config.toml
n_layer = 13
d_model = 320
n_head = 10
n_kv_head = 10
head_dim = 32
d_mlp = 1280
vocab_size = 4096
activation = "gelu"
norm = "layernorm"
norm_place = "pre"
norm_eps = 1e-06
positions = "learned"
qk_norm = false
attn_scale = 0.177
bias = "none"
tie_embeddings = true
parallel_block = false
init = "uniform"
init_std_qkv = 0.0211
init_std_o = 0.0
init_std_up = 0.0211
init_std_down = 0.0
optimizer = "adam_atan2"
lr = 0.000772
beta1 = 0.95
beta2 = 0.98
weight_decay = 0.17
lr_head = 0.00914
grad_clip = 0.5
warmup_steps = 302
schedule = "wsd"
decay_fraction = 0.736
decay_shape = "linear"
final_lr_fraction = 0.1
batch_tokens = 65536
seq_len = 1024
doc_mask = false
train_tokens = 486000000
steps = 7416
dataset = "wikipedia_en"
Each number is 128 + 24 x the weight over its row's rms, rounded and kept within 0 to 255. Layers, rows and columns count from 0. Numbers have three digits each. The size before them is the row's rms in percent of the matrix's.

# layer 6 attention value, 320x320, rms 0.0447, rows 34-127, columns 40-79
106:154105135134141104126121123164091136119165122133122139135141121111159124097109135107161104119120159093118127145179166147
100:143136117102096127103099096155147166090158112120155108159085171118125144155133136133129098059114127167201121155165138159
117:095163134129072121130184128132124098144094139140124117104121111115124138117108131154115170144123173112073132109097143123
114:140132142066092134121105136135143157120153117135084107135145180142127167187176130076174147129120101184152091126138139135
100:099130117156156131146145099136164133153134113115136135156110133110109112088110133138106165155128098025140147125093098079
107:145102126179137119143113146141119139117149129124125113157169112119154131180135114126117133058130112189186144126139141122
109:108142137129113089128148109088125132147098148118138108103105095139126127071123143157107113111130086089123136124082153117
105:088137132122070170160094173102121123107130164145098144138150168126107155161147079108122137133119122106121122147148153159
107:119091103130121121146138152109111131136127149142112155132121126092141130133127127123115131156124127094068153132130152143
097:096139136134141092134119105104092090123083117137113141104159101118128094111116162140120127192122118121033146078103114136
111:138085121145141099126119075111124142122141136135145138158104157111129124108131128092147132119121144121150159215109141180
114:159110121122116129129130101121099127139110136142128131110102129104132141102121164137135116141124191141103118158089159162
096:090141130109119124159115159130110107126127123124096122147155137113118118117130141129142117139126116076122127141146147151
123:122126099148142081151155126090149179156130112119117157175101196134122116137135127143141132119136094146108163137076139122
115:118139099173137106120118139097151144136135121135109132182096184118115146134114133121125158108122098107175194143124119148
104:120132127156143120150159109097138174164129122123156119131099107126147142129139146167105111097136052139133150103118102119
107:092124126124160079137072109147123132136153130123141184114160157125145090144156175109128126172137129129062123117127080121
097:136113151148120144130188102115177145128112139113165108150099137158104145134125074108111134094124101133167135128124107114
113:123095129140132140127117122084120135109135124122110142133188175132127169144135119133151146098125106155148126114092103102
105:129101124097163152148105084146148146150117141110163129119138130117124127139127125148135135129117136114153089096124098102
099:099144133134140141138148146094147114142116135115116174135158135124125135091141105114110133159126118072115117088151146116
101:109143123080148086139057145118109116126118131152087156086178121133145114096168190085121128162124162140054103131139121170
099:127114145134119134078147104126123126114113134110133073123109104127138137095134091136103135073134083126194100127159102114
104:168120103090132055117143088131160143118086138124153135128086126129129114085121124095128109096135140205104149168100118132
115:094189130135125127070159143124160138150107124114148093116111113136141123070097114136122105136126116091107119096122110102
106:176111148076115166121130145133134126131145107126090088118164123138131174204146110105162143124127119145159099150120155099
084:113161151129102162088129156134146146092139155146110082175103108124124150142121066110115119112117115167167113120147143094
095:143128130168118094102118146110122136091118131160099127107159098133143149127134136092121089148113158150109121112146124148
112:112145102164140088155118165104102142134138128141120162150148139116159106104129161129123103186142156127035157105130154150
108:122140138085108138134154148088145147121136134110118144128145165124136170171134081121149156110132092143158152120098104085
110:139113139118125107163135140102143086140151122141062139161165127130108139201175105101143124137119131120178127156129149113
108:102122111139162126129137128108151147154112122126109180129147123117095120170114125129184098150130105089102110144089131125
093:107076142149156183147177119157104155157137157111173163117115126114083105065101114116141111164124100075092124124099157154
114:146172129077109073079133112142140144103169125136131114127097142161122129145141160101105131139121131163149163137093065080
091:141054139165180168092135101122083176135090123136165161138154097119139132117119145141145095150132130095073112128125148150
106:165119134144185148127151141113124076131129126135091138141112111118104110182121102150165121147122167126128138119096099091
128:094171105135111134163126122131115187112151123114167126134107136116138147166160171119130098098137130107139095114148114093
103:114161126100103139154147149137126119141182110122113146113125094096141133203179147140156135105141139114192108144124128080
085:117078130145161174164148129129093150126109126131156141134153133157103147065128148115163100173129088061067126114112150153
093:146116121133115095133123096113153092154133133146096139158140146136118175180116124094119167104119109166127142136108149166
115:117134160130097091119127152088156131116144155131120138148124161120125129081102110120108165118127125148164126107143105095
098:150068122169172172168176155186112115135138121117152143124160134111122154103162118101139110136127093072101147114157148184
119:110179124138102063121096130118158141102127118137088148098165119150165132148187146097101112130137133119147126146148139148
122:102148140090100157124081109094093127105126132134130150121153134100097140159124119146114124114122138132157106099178104158
125:128107098098159128157150139135087181141139136134100141118135114130133134182175149133173091148136097114125111139092125103
098:099106119118088172189097134132118124099119131114143137120166138120125118095146131109097129156126105092121105133156155193
113:157119110122140192134166111135117138142139132118132179153157108106119142171146116103132101133121161074147138118177152108
114:124144095172134091105170157117126111132181127128113098109071156134133160172113150168155155127131152138143139094095114106
098:128129101157122111099139144103122122157128107142091135111133112138138124174091160144142109104107119152107146099133141133
109:164166121058124101100124107128180100148150108126111135124144138147149130117130095100149100139128130179106119124155125111
132:159092123200128113129147144111170106138131131131115126165100132112117123154114092131143165113128161131165151132087138123
086:078113147119121117150098131069157094122143110131078136131124155127104126103091078148150128119126096166133142113146141092
094:130127133123127093123084131058144084134096101132089145132155138134127134150116076169152106113132126195138111109160120139
111:133127125159135099126124124131123182129122132126142124120088132130143137130122130117147090116120147126121134127117101179
097:102117120062092203137141141125100139168116113123139121121096105127128111159139134148186132148133137139140080118103128097
114:167153145115161083116136093143125139136141156114115174141137122137131143170185103084107134125141095150150165132132111108
121:118162134124138142099152137136130110150121111126129103110136115138136084123128161154139094124132151135079068114113125078
108:151087100141141173161129131132062136139124128132113116146133127137111131196147118170163090145120100092106147157132101156
097:116111089121142114131146101128144178144104110122149118157110157145131158110117167083132084122123122109117141127122141152
106:149094111128142171193154148124108095135118141131127131145139116133105136086163109111135122178120105068090105132104162131
096:152156140161115135109110140134153110156094120128131126152111124108173123119136122139130148094125159152125130130132130132
102:145102097133131119128166114170109180117127110121161146131153095116151154105165155115137065120120120091147169102189133160
086:166095141139120152122129119166140134121119116134164131181095126130137116078136116117131131128126103173141111107130164137
091:136092148075112121145135137136119114126097088119086133111073136127129108151095093137125150144126128161132129109112104091
081:100173135170127114137109154156136130128101083145121162185061142148126071128135132150121180143140121141116195129109117096
097:108155108102131096146145138141118131141136128122112121121137153113132149127091118155167168133127140122124106123118125143
100:097130133113089120124124139160111149142114101128111136159101109131121116151117153144127114135130133155128113115101109087
104:048142140154129134126130134095129126110139155129138122141124110113121114123129114168103111149132131160111103119112111093
095:119156112158155183150140130117123119101093122118111118123133095120122110149110139165129125187136131132099114139134098111
096:106135121124126137125136087153116118077106123112122147157128098130119121110162150166108129171121117119100093118110112080
100:127134144118134092161135165148107141112095137136147135127126145119123103186110129151123114109139111175142175132114094089
095:118124161158119137124097144113102124150122147141167099153135122138113142115111089142108112118135117135145120132120107126
089:148151127095107110171121128127118130135126114125140162128100151109164151165164167085156141120132102149173123110127130087
105:134178102153112111131119167133164124092123116125112124142141177135129124103144081143121100168139144161112138147121112078
095:159070123124115179150138127112127096110098151138131133112153150124089177131190100080124136128121133142145125122151126152
093:125076114084115136157129113150096131109145130120142104154148138118142173154144095131131098133119134144176127112114157108
100:107112125141133089103121142178140111138151100144128143155167134132123104132118140108148148066133116164157111137127142113
088:120115102147126132113112169087132086116185125120126128140159145119122103172097155125105122126131139148109129152141108137
085:160091128113124139162112103117131135115146128122147136137124109116131155094192153098156140162128109133120128131134130116
103:120123124122092140137112150097112133143132112138117128112088079111128104182098122102115100118126122152132137127121125086
099:120122115085134122129127092120144123118130144125119114124125126139116156117183124149111150166126117124129105116133131125
080:122107134122087114123099068126133119129158136119144122123091160148130146120151115142145166123139127117122151135126117102
097:116144125112119142134139161110091133126175132115138125107057112121118134158154177129139095182127116114147129123120131128
094:133127129102159110151102121172116121132120133119182135143160123135140149094180157125128143124122121112127127130117160130
097:144093148142112135140131182126086116116156114136135154139118117131122147173153149067158128171131112102138159134139127161
103:157123120146138125136114107098126134167133133135140095099136110101131188140181155111150117080125107142164136130134145127
090:150050131093125150166154136145124113128151090131079170128100142132143120156100170075147155123123156111162162141138132176
096:099113132158118113124134122131126090067134104120109148132094144123121122147119152115148115130115158162117122124143130121
096:166152127078118105174125089150108122135123102128117128128085106146132153110154163097127085124119116100139147133123146101
090:101199115161112079120134140131134116130173107129091114137119157134144083152114153165116166149130144139109148145107112122
092:133158141157130086097120174184124105165136109117158077152158150103137127149119079140127135123120131137157096134114135132
101:158135115143165116160139103087134138141145116120153147127146102129143159156128139133101121110117155141113184131137117145
089:127161163086147131141126131154096139150135122142141148116080138154120080132148143158129147146131122136111150116124132118
101:140136126088129178101121157130109123112107113116125155128110144138130151137146126129130129166138127109155154135141139129
# layer 6 attention output (transposed), 320x320, rms 0.041, rows 34-127, columns 40-79
101:129130123110133137122097139134125137128122092147148138109109165124133096106101115147149120136132118146109115126115142112
096:152113145141155153134124129151108121144119131145116121125116134145108132074108153149133163125156098144075145131107148083
111:106113125114155138162103149089117099145149111123098136142109105153126141174144085109131080147127109099143142144140122192
107:148152122164134148116140146128144131127155118147177112127133104133160121088106148141098128131135112101085182155108158125
090:109130128082091122127127135114159114120148144118080121132118134155144109153108150154146108112119117183107120125158131155
103:130124123163123141150145092114122165104155135135139113141116162127052170101133120133126140129132119108104129123097134120
096:125106112127125112128106113111116086104119101104106146147098132153059143173113102118129136140121135153137132128159132139
095:138138103135143126060134103142124126129153147139132143099137103138116112077106154144150111128148157142098119130115109098
101:148152147097119121079097143117137101102134091125102116097134131147137112075098130138120121126135137148118118119117133130
090:119139144110114114127105184150134101153105120125117148132128120119183124133166100103105113113113161109140108103142115123
102:140142143093124171117152113158129121111129121135124141109143135127163118077129155134126172119124142174093089091142137078
112:145135159098166133128108157124098107116108078130103104127113117136147137125150103111114138139122118111120140139139141109
084:132109114114116107044110114103170128151148136124132152119121147137139108111093101145163124109131142141106139114105145089
114:147121177094101141091105125121131120097129131125134130138143112141126137094085136129083163097126133137104134117148127117
099:127129154119094146124105116159140136111165150127107119127159141150131122102110155147113154096152123154062099135117150076
097:105124129124127142140113118100129105085134136137095088174108132131035123140120136138091146121120120137118127142125142133
101:113132123126094140135138152151153112138098122146149142120116128137193128146115137126112106132134127104153089123139114136
089:127127109109109143123151105101132159085146150142116105136157123124090145097112140127125174130125117155133137131125142157
114:113120152175123105135157120118104142121134128119150106129104073132099156141143102111107096123127124110076147144111151160
095:126124140175080114151161133124116116124137131106129099141123121142154163152151128129120126126119102115097141133087140147
090:123131098121102100084133134122147118123152145108133116085145108135111122143096139158143133101134147154123133115100105124
100:130127143132126122109112164173142110178120098125153158109117135128163120154132112122112102141125147108145122107117124077
096:133113103175138113156135124090115141122123131098149123114132115108028126145135106140140105132122100128133172124107140155
097:144125192131123168163130129160111132113110120161108132119159128108133170143146123106104182138112155114172137083140118132
100:130135137137127117151101099118077123119116093117148151150107141134052108179133119125112099138118098130164148140153131159
094:138134098149150112126148105104154155124131122112187137121133118114130134085113152116116109157101132114131161160118127184
068:150143105150131143143161090158097175086137151117152125115155113124094136102148134127130136134143113109155152149107119172
088:133139113116171150130127137163096116131109107124147144109104107082108116100157107134129127149114174120134134100113108120
114:132140135066144152082099142153122100132122108142126147121099138143115086136113130125113111117120157131148094125156095086
102:132123130161100119120131105107142138098132145139154136128145089152087139103108149129101146122135130135110141135104135202
112:123141090094134130089109135141146200117146143140202130102130144137182139036138140131096108146128128139113123100116126190
112:134149137103116129112119142116104112051136124154165116150109152174174114106151087110056123124121134109131174102153111115
097:123133167115062091126136125121134079114115087107059116146112137104188134184132122145115148096127153188127124118194127101
119:148096093141134170161119124121146133161086127113154177166152143071138127124142139139159145139129132123131093125158148217
094:132146131108093094155131156115110083126087119124083095140121106127143141169122094129078154117129132152131162125121101096
114:112135103123091106124112127146127173075138143140182147126151157149164148075163114120070120124126122120152122111178141184
129:144118173116122127079105147131134072160089117122085147111125098133101110075107135142139145151133144188130183154108138142
112:134123130104154110116113118119149106115137156128144148100119170132094124043123140120082097150124140131079123136101124192
093:136134145129101090125133120104126065153092114115098113138098119115146121199103115120096131094126161189141142119139122059
101:131140113133171156093145144134131200099163175150171087136146101151158121110119126120122071140126129097128111127136128058
117:114122086120140168142156126124109121143141105116138132133108136119143067174115140124169079131133121088094114130130146159
103:129147174107101083078116131109107087110112128128068098128109098130136134140089136138090127122127155216118137127113132046
117:108118118134163180100122147087110132154143153149197153102096121120065097085108114108149075130125119135121132107079128095
125:126148113185103118134117152146156158129155141139126116101133073116159142094139133112142135153145136106097129137065115098
125:153151148114126123119110127103125088105123112134188150150131159118136133077132117120056171125116152153097146103134132193
108:132134127139130108097125114123159109154136120131080107105085089110149125150113150125187115118128152185107136130089095052
113:135156138100116091124116133121138127095111135116104082102106109114138160083127137128102159143133127173100128141102122176
122:124112173100154142111116106140131161115156139124131131144169132140128109097144116144097088129127117127113130166175183132
110:151125139129152117104109146149103141094168148144144112117150118188076150106133118128074139140127131099144158156117127094
114:137121117188099184154145146134120196147085145112168134166157127123111137150140124143136160140123104079187112117113146167
132:135139116047144136140118106147100141081157141141159112144114150176184109098149125124115080128119120103076110113174119124
089:124113075137102147105148152171138181102131134121162121146116114159141129152141139130129138144132128068151122138126145155
099:127139106152142145134150132151107186124166155146171096111126113184118115119141115106112116128134104042146153129077130079
120:131130166149154130111109153121119089111124131139157141162099106134128122127129082135089131113132142136121125102150133037
102:142142151136137062128118140166154110135133111116113137121149139131123185097141143145077173151124154130119159153143123213
116:145124112159107189133132146079137152111098115121206152146121119105138129099117124118138124141125132119124067093130133147
124:126122131141122087149121135138126142120109146127104120140146150134088166105145106139123167151122105122205181143136125210
116:129154141113114082098111112101151129146132114127173126104146150098160147078119119130053156108132160165108125124099129130
100:126138180112149136104113145128106090158109148135100119121133103167121117154133103139103163123134138161138192142087119099
113:116157124120081085083122101106135116141116117116114107120125135124162126152106136130129147103124162199167143103151115142
112:116116129120172116133136154144094136082134138149135133099122130184090131121119121112100082159130115098159120118129108081
103:134158174105137123143116139095126072145113113116098131107100116089114131157092105135102166126135129170114122125077144083
084:125142136145179173135092121125106158174205158143096124117124128122091156159122136148136152110118155137101151123148144134
096:098103105163106097139149152098131140125150168124132110144154103154129167127155169156123138112108130166145135131143094144
080:118081124169127122140122112098124133164138151134109142100167098117158165146085149129124107121102119137109102161170138129
105:142137100130092133159111084117120092120134099121101141141121149152166114130125157116115133126128111134113061131145105125
105:122094093175127109151128084118110158151188140148162131144113116132118157110117123144131144108133121148109104147184083124
112:125104150198138095138103128131074147110108119124153127175114128116165161129114085088177103110116110115098153122142121139
105:125122107188132133117112103137088118130123108109128140154110106100142142129109097082179111138137086107105115151137130116
097:142121131199143113132110146127085184151161128134116117124107145137110148147099126127190103120107121180127174138139118182
096:144126100149148115154117133119088120127126143143141138168167110119143135119104090116141149092129167102103119119170125120
100:120135144172158116181121117150091151152147155136057140153123120139171133112101125143158168097122147104109121099154144147
097:111139131169132120112133143097167124154165132128120104114124132158088154116160142152142122146106119143124143125097118161
107:117163119168134125126147114125111084124162141116099138124090132169163125160150145171169169142125109167145142121126140164
093:127136138084125159065138127128143162133106120144124121111131122109094112122124178105113126155161136127194111153100131111
101:124119179119111129099136135138147110201098079132165132108125143101105120153143164136132121144160131156155106121126099101
111:142144124065117146133141131122138151134111127146134163097159146158107100138114134167067116114109161133180113097126145124
101:174123148056101125120136141156128150091089152131119128115143138107129108110122123140094134132120128124150160102141140118
098:093135166170134120133134156098135122168144124128100120135107117143108157147137141167185128160128118122111185114079122163
111:128076167133107097087176153159168129111109184137142092162140105093147156130152131129132129139123120151119135123165135079
108:150164135169159139118073141114100113138120098116155144111115140113120122138135118105164083134154122169111171105065120200
087:095113162147158108125112156112140136179148123110123109102093104125117186164137106142138110137117123129120150110104117140
102:131108179127113093117122142126135127128115136110139126154118146117148159134156108137164136128140123152118173099099100126
109:142123177137154117128132141120132167166153121135109118085141149128115161128097122135123135126118159143145149107101133163
104:109116174109100126151152147132172114178145150110111127127116128142127155133120133190121141139117137113099147113100108083
100:117153140099141140117147159132146127124121130135126129158112153149097082127132113125153100145138124084118112093111123113
094:103130113080119148088139114063145144161114136161166121114174155130108117074154153125079111117142140119168118151081124140
103:145101131101139117122146120126132187167128145148140125112136145117181138147145149137102156142107116161193147145132126109
094:104113108157166138111147137151137148163169133134089102127160167117091120121111149148124139080119135156163111130143102135
095:143103081114113141106123110119122140113121124118103119134137125093143122115104142122116108143090103150115111147174160135
100:140158083107121150152184109141157147123147132143145124082117121177119105130130161146082152115130123126170110120145115105
110:149103128119143127101112137110149115152112136161103136139140155076164126096114113101152152132137130088116121126130187141
082:146111099220149123128137133157114099133118114114119115118150083090118173131093124078126126096132133142089142173121115124
111:082136134178137118115133098125153072178144098121161132066118104133112154153139118131115137120141083142125140148082117138
# layer 6 attention query, 320x320, rms 0.0612, rows 64-136, columns 40-79
133:141119146130136123095130131138113154137091132091139150150128152181085141125105166122095122092143105143117094104121126095
132:121110134100135148080123125115117119108135171076113164137121153172093136121148123125152144086139114076134093102181139122
107:140100124133191155193104124153123152136152130146151137130141141122113120107158135115119121127146127065156149144100132142
136:123126155150178145131159149115128139129120139093116138126130149164088150150111145131105130135127087112095077103087095106
145:143121089139132104177115170117116125167161088171131084157150114098124121141122145162107098161112155118093130171096115133
124:156162189114114103108152149097156131112102126086119156154129155143084116127154146083104174115125134134138129151132140171
101:128150129081095073101168122079186181123088105119113111106122153124099157158120133142118165160131145191105129161083133142
105:147150170157119090157119133167156147106120116148145113140102134090133134148139113096079156115124146144142144154091110131
107:145151087149161135097157112138139172145176155116123137109155131131121096144163154115145116113140113109139128106152141155
134:098144131145073105115125127132136096146146123134097113141130129097175144115135124144156134128116160166131129116180143164
112:103144123113125138118160096099148138102140138105094148108137145139127133159094115155169139147146122171123075075144136145
110:117130155120127125090120135109131093116114132122079128128154086144100102160114135144088149139120139154131124129115112083
119:130182135143100108114164144116110142118116135144152091112108103146133094177163149108079120114128135137160146135124119126
128:130119092129148151143132119154108083152147116172120091117144115090159110144123125140153108128116140115124185118124144105
123:147120150169126121093129136155152119175155094152095113147143110080159134115145124095131165114121152159142132139150150125
127:084126141132169155078187105111107124145099163103109139120103113155128140113106133155142102096126095080105094081125125126
108:133168145153145139116127147161109105140112102153160135187086130113111094126170101110033130105125148122147164122156103133
135:153122156106116114072170117087121125109107158099136111130107127166108143125117102110115115133127136121123093118114127149
124:131121113128172153105141127121094158118153126082136140152094173163107125107157117105202119085136105108155068101169125177
128:127146128118139141116154134077093146101110111093154122139104144158107135134159137159129133136127107136132116128089161184
116:103118134164098123156173122127111158125134140086148131175104183123087161140136098131183106103137080166150110118149143138
147:128127130108159151098130115156107152080129120100134151103123149197124112137120155112124124120129106102145096097147120140
127:119120102136142117135083128150168103159134114149111124110137132084175126125135145138180129100122125130135137139163154126
129:116094177139117090092138123115111085100102151084068141135113182160101135146101128099126178099122125147128083098156136096
144:117140147131097140115158098119112109057122145094111190152118146158120145140088133135136141128138104149138111085176097120
127:117086082156124143122120116112106115153139135144090082150130154124161151127103087162177083097134115152120109089158107099
132:154088083132117109142118139142124147140174117168137086157143126075154126108133098109191109123128146089139144174112168153
139:145148161106128136126139134114128146077133149079114160128132147154127135108129173130179137131142094126138095106130113138
114:131125107147148167131158104118036139139173140123116150070162114137154121143135151143137118115129126150159121109153149150
137:114113074131131150154148149173087128173151122152124099098114123101146140157141090144158119120123138112128097120131146114
124:131103071150130156145110136132100155152186107159151101149106167082129136128127099134164101111139106114125104123131124117
126:089142172153095098089123128126113128108121123084164139158088132156118147149120111155109120128135112141166130101154131118
106:176138151164137160097066196158075123107134121139103084110118133091146131123099152174128126162121190158148131133132133151
101:072126120117083120129161088112163138163142161083128128159166139159127166126129113094140135115121075121125110113159141122
108:137104130083120139101101148163165123121144093126128082064120122092136120158159127123132150136128166103135138086147147103
099:085102144131140090153138137101146168111168160120097129143160162152174176140141126124183163156124102126106093129148134153
090:121116130189149152126142130110117177125157177100084121175124166154127106139146114123202126133123102146126090104191122115
122:106148108102082108149146095105179118117118127118166167146141127147108153113131117103050119105139119131119131132100120131
114:118143149184127137131121176139120158177136135132106085135133144117137136120144091134106155146127110123130188124122122162
117:111113121127147121147146114147106179141159122101120109144125130124155163148136150132186124140124119130108107114144132120
100:129144139141154109110152104132134116109140145117098152150107129133135089120095150134179105122142125099153092118177113129
115:118156122084096102114130143140131100135148104122129136133143103147142138083099108152097112117134153125087107139128141114
143:116084137145170124150109113126103114106111103121097123113165157114135129159146139094168149130124094153148151113125118143
097:179132141099121122122095140157150078095095092171136134075118116084125098137097161136073147116145175144159155147064124127
120:103120117083125096119163078099191131113146149136145164146131148166121111139121125094138156102140106128145080123147145114
101:103144110148115151157092120123138090126130111122177132089147113122149141129168108131104095094136140130131178128091120135
091:106087143184132132132135132093099171132145188093103126196117164140122136134141135100171134128145086153134099111161116136
090:152122114105129128137090114157125085083119073153171116043153109094141127127149129141109127127134181126161171151073139168
125:117129132113117121125137107115151093075091126126131166138156157148106134150132127076105150109139108136162121140105131120
089:075126143177114119133146107096085151138140175081118136162178136175131171127156121105141114150118098145095096141153128138
094:103082146131123118130183098100146192176150156097108123158123168144125139119138117088171133126138085125119101111183147126
094:156153125133148134129081153151110079104104084177134108055122116071154117123148120169101139142123179114156171142090126148
106:152148150117149135107107137150115089069102118153145141130136101112098098138115143141117131123135159122175144155104127117
091:139163120117128132125099147136134049113114092157138114054146112110124107123133131114088104124140156127148185137072101145
098:091116130139116116143155069100166175161127166100167142149143160150131184125128105075112144141123078112125133140144136109
120:136116161127125142130106129135136095108104124132119156117134139136083093132127152088108143108136099159160151112108116125
121:102103122076101096145138080114204110095119130119151168141154153160109142140115137086111128081131096147158130132111135134
107:161137141130160142124096167171129127119117107164110093110091135088146102159129154160145159147115173106144177120128139118
092:130111156208165123110150153123088155148134169121093112167113165142106132148150148113156139156132116107137101107162121139
084:162129116099141143134100138153167078115125068159147117055098133076148096131142146130131150072115173116151135118097145130
104:161134132087094136125098130138135083080106092136158125061160102084137157129140140114094118144129145155144185147043143148
096:109080129155109114123154124098120147109133171107108169165125168162122112121112135105177120093143054168121075130173130116
087:128099152186128143107158121096125151131135169098096136177138141169103109122138131088166125122133081141121116142159125143
117:096124120184088137171113167133105128139132153108147112143176091127114162108156071133101107140122118119114158137129098157
046:149117090161073145168148126113130099151126122155123085097157122068140113155136153124139088123130128143109166115129132137
048:112161159149152157118148133135102113081134090106099109139129140167109137130133162133138130124152145139111111089169112146
044:135156141148112104153128088140159141121157144169135082123130096090131109112158129162118142142140121115142136144103127113
043:092153134151133093144111128161140100089151151189110131087108119151156123106117159137090119121126170142117170198137115123
044:154166148098132146093123116110159125131123140075106104159119121172167133137097129124098133121142122149139123124164194151
041:111116128101106092133175167124080163139112106103126169185129144128118126097149164131113106131140137138116113143150095141
047:133132181104140140068093153112116174142095086095099146153129160173131134141090145117143125110145126122142104112169138139
049:140131119135177163125105141164097123137179098154102158113090130104137151143101141159155157123103126129125126087117099123
049:126115140102124149107114120096119117121127146178130145127119130121126125127111101123125146142255141142142149110122142114
# layer 6 attention key, 320x320, rms 0.0492, rows 64-136, columns 40-79
105:124132136143126121108125113141116124135123168146150132107121144137173136131121139125103132113255137141123141130123131116
109:129125158141144141128122127118149138131127147133131127109133153129159136116128126110121147098255101124158099091128130124
118:110113093143135118129114115115180147130106127122165124169121139114057106126122120106121131123051102130121137126120150118
107:114107153119158125139129135152113115129128177155110141110142131148143105139158114132131149127255148128133131128141126106
110:126120109133144134136162112129110135114122114098133152111122122149084121138130131112149105148000135131109116118128143136
108:139110169131144128145107141130135108116116151134141113125140139145145118120140135101122182132255147138147142119124115139
109:133145152130117099142121151111103109116119162142112143142141120139116108117107122118126128152229158140128145160126119150
125:161105146127128102135136160137146106134123121148140130137120134113125131138164153114102143102008148140173153143129142102
121:111108130134169149136159133172151125130159098139109112137087153154137090125143123088147126098255128101154119125170114114
125:156141126104110140121140147142116101168142076115116117137124129131131124126142140124137110118000144149122103084160138149
109:141142127121137127126090157139134108145133145158094151124137145116173106113112115125136138148255169116133104143140119128
125:135124157122163110113119119133150140131108156141108112111146105132144111122135127151100155152220160127139110164112115101
135:139153132117115121119161103125130156095136116146153108159101132145106162135133100114105145144090116093174131152105125148
106:156145148133109139109155109125123135132136099083129123132125116127107126143123116149116130121000111120109114136133110154
112:150123145141122107109140115128130117125126090117114107116124130118151119151137125127135109092000126121135138113131093126
112:119128142111143132107128102157134138144133147157128123119122133142181113124137118144122112114255108104120132133121119119
114:125126176123110129128153110109152110112124147128154097129121135102109144115121113101117136113008121108145132118153133121
109:135150147113114146109135120111089120114140141166138131127134129143127159117121128146138137145255114098121143131109154140
114:100116128124146144153110126150142104123148145132120123138125154112151118120123127127147146117255110100160118110127122125
113:141135158113108140141130140121117138116123156132143125147146153145075149125104103097132150156255127102134140146113148143
111:125117141124119143117111133111114118154125150117138101103128153153136144114097133122137147089249129123136129111122148132
113:120118136127139134106151133128139136121153181149126134129120117111168133128116137121150146125255117120159120112131140122
103:133132121121133139154121101148125133138120095082116141130105120099131100119122143145152096128000125133123119133123145129
108:144128156104123144109129146142122097136139131163109099107139120136153151136116142147120147117253139132143096122141125118
109:136139149122118144111112141121138134159133168156115115117139127132152142112137139121119165111255137138148119112135129131
116:133127104119106163098121086132102128136129074130113125112121107095141150131103107154168102092042097110131100142137116137
107:151113109140134135115137113132140126118112086105118130129131144132104149135111149135159117113000097107113118146102137144
108:113128112119135132139118144117130121148129144167129129131133133121159136128141135108142149136255131130127148126115145134
123:099126057140116157122107129107165146099137092123126140159142120135148128132110081135171094128111113122135114118178124124
124:112131108128139114127152131136121131137131101123102144097116146149118120139136117123175107122013112109132091115154126095
107:112120138119120123131136123138136134114121121078129119124124145130093149125109140131173102107000103109122121114141145128
113:142130131096134157122147144139136143143105179144121112117123120133137147124110134114118133117216134141139136120143149079
106:149105199147181115116119135103084125106137117099125078136136121162144120137120133090139155145079113120156174156105131105
100:130137096099101132115168151140189136182176137109131131132120117080148118160148119133157134098190100152129145093171167146
106:093105086131113120121099164135138125151115090118082108076130145119159132123131120095157168139097124099117160142091113109
102:119107127124141132150131131143192138148140134126109145109153129088150119140116140122188155104151110142118120106161158137
093:114158126105128105123178136140175165153169112108139135128133113128080092144144107156143114093128087137135128106173165117
140:121150113109090138132105110136112111131131171150141148116108134115143165131137142165145142131240154145105089138136120116
141:139125134130150114139100137158144106124158106118111141081153115163130107144118138143145131171100113167110187170126132156
131:135113068094131145165157149167207144166172112120121145146142143122121137173103139129169131099117137128119144103134150154
101:136144140105150125092159094118134164132129093086161097139153109084081126094181121119077092115141113092138090095188162123
137:165130117132086124106130130134129135156139117143113129153133132133156153147136124118164172103181118118114151149131164143
164:116130129154146144154126094092170134094137115146119191115108107089156115116126100117120125133058143128144107104137115138
101:125110157160143115163092102122062131080074140153127115105112109125149138114129128132114123165099132112150116166082092121
123:133099110132143130112137093139134159174137146131161091139120109063129120144142130114090105091199097108118070074151144079
105:139126112156131185147110147126147112109136081152116158145094113125168131158118110094132157104147155139132142132118073137
092:118127133123150125145167135125156150143163145118136142137118128123112106137140119138159116097140104140134141088179162144
094:126110138159147154154091128120086104072115141152125128107117130140148144125103134106122151142107188114117126151074067101
138:102132144129125105134121105101114133109130185142148158127102090070140125115151128157093127150163136111130056103130105107
096:135138147089141139108155127127196115146176144121115160131125140112114119145134133120136125106160111134114121109186177163
096:133128096113139130123171136130183148170138127111130134128126145099107103150134114156120111082166084143121136103176150161
095:126136143164141149149081140102091111074103105158121116111131136157150142123119127109107144153074150125135128171073077119
118:118130185154144128115108115079061139096088115139134100139131109138126128092143135110074121168112143097162120148121102111
096:114123138168118153165087124093106107082113119166120139121122126141158127104135110107106126165094153107130142166100080123
102:126159110116110145129151142157203124174159165126161135133128134081119112184132097139141138089188118165134148078145131162
135:138132171148161104132133110096078119088117156144142146134119095105140127111141120130075115142109132130137094132129107111
134:108143122138118121185123102117140154147124185146148168105110107064140135121148098136148123151168136136145072089129123127
099:137103118145137110128099131155091129127094119127109123112147139136139103114133120105132118171038120105131139160085101094
094:134108137109169109125170167137140141162162125109136113141122142138076094156128137136125120119123108110134140112160152113
091:113117118169119116143077109121097105100095108134105132122118126138153147114118140107131148144086134140113110154091087088
101:110119152150134156155099104086113106060108131151124146099100116114160139108126124106129152160102160129131124148087071163
092:110182128129147125120156100128156153142144144114142138159148134076104133125143105153133127097157091157116079093191165119
094:120157135113141096089159106134138138167155143084128118137138134118084104119125119161113097129148101123123117101155166138
135:128143113124104143149109205097149117136122092154104158116117136162145157167084123131187167141133160158133176148120121153
065:158150097112089140168150128106135136116138154110141129108125147137120149143084132222142105138139143143086103107128090170
063:167084152100120111099152132078126121159106144137144150162117145161093079106104138158138136096135133125129107163143125176
057:083123142158113129133144124173179128139128110139140134118098116106124154129146129148133128179115136147123170131104124085
062:176158127155087154149125119173099161165158150136138119112104121089137122107085147168117109148126127105072074094123109110
059:167095107161119123144098125111094106079162122131127170146154146106136126145131169088119164097121146127171088144115135116
060:121098114115135094096121124143131107105100098132121134126094127167121114135111100118152106106111140151170158124146158125
061:136096131138142111151112103128103114124073142114127148148126148145120086121075146105132138087114147148148109159148193131
067:098173146126113135147152130133090156115174161130162116119114077050149107113155113128126123142111166131117141113111120130
058:140125151154156156152069106123096111126127164126171150102132155149133135077125127108128162114134107082132108137126106113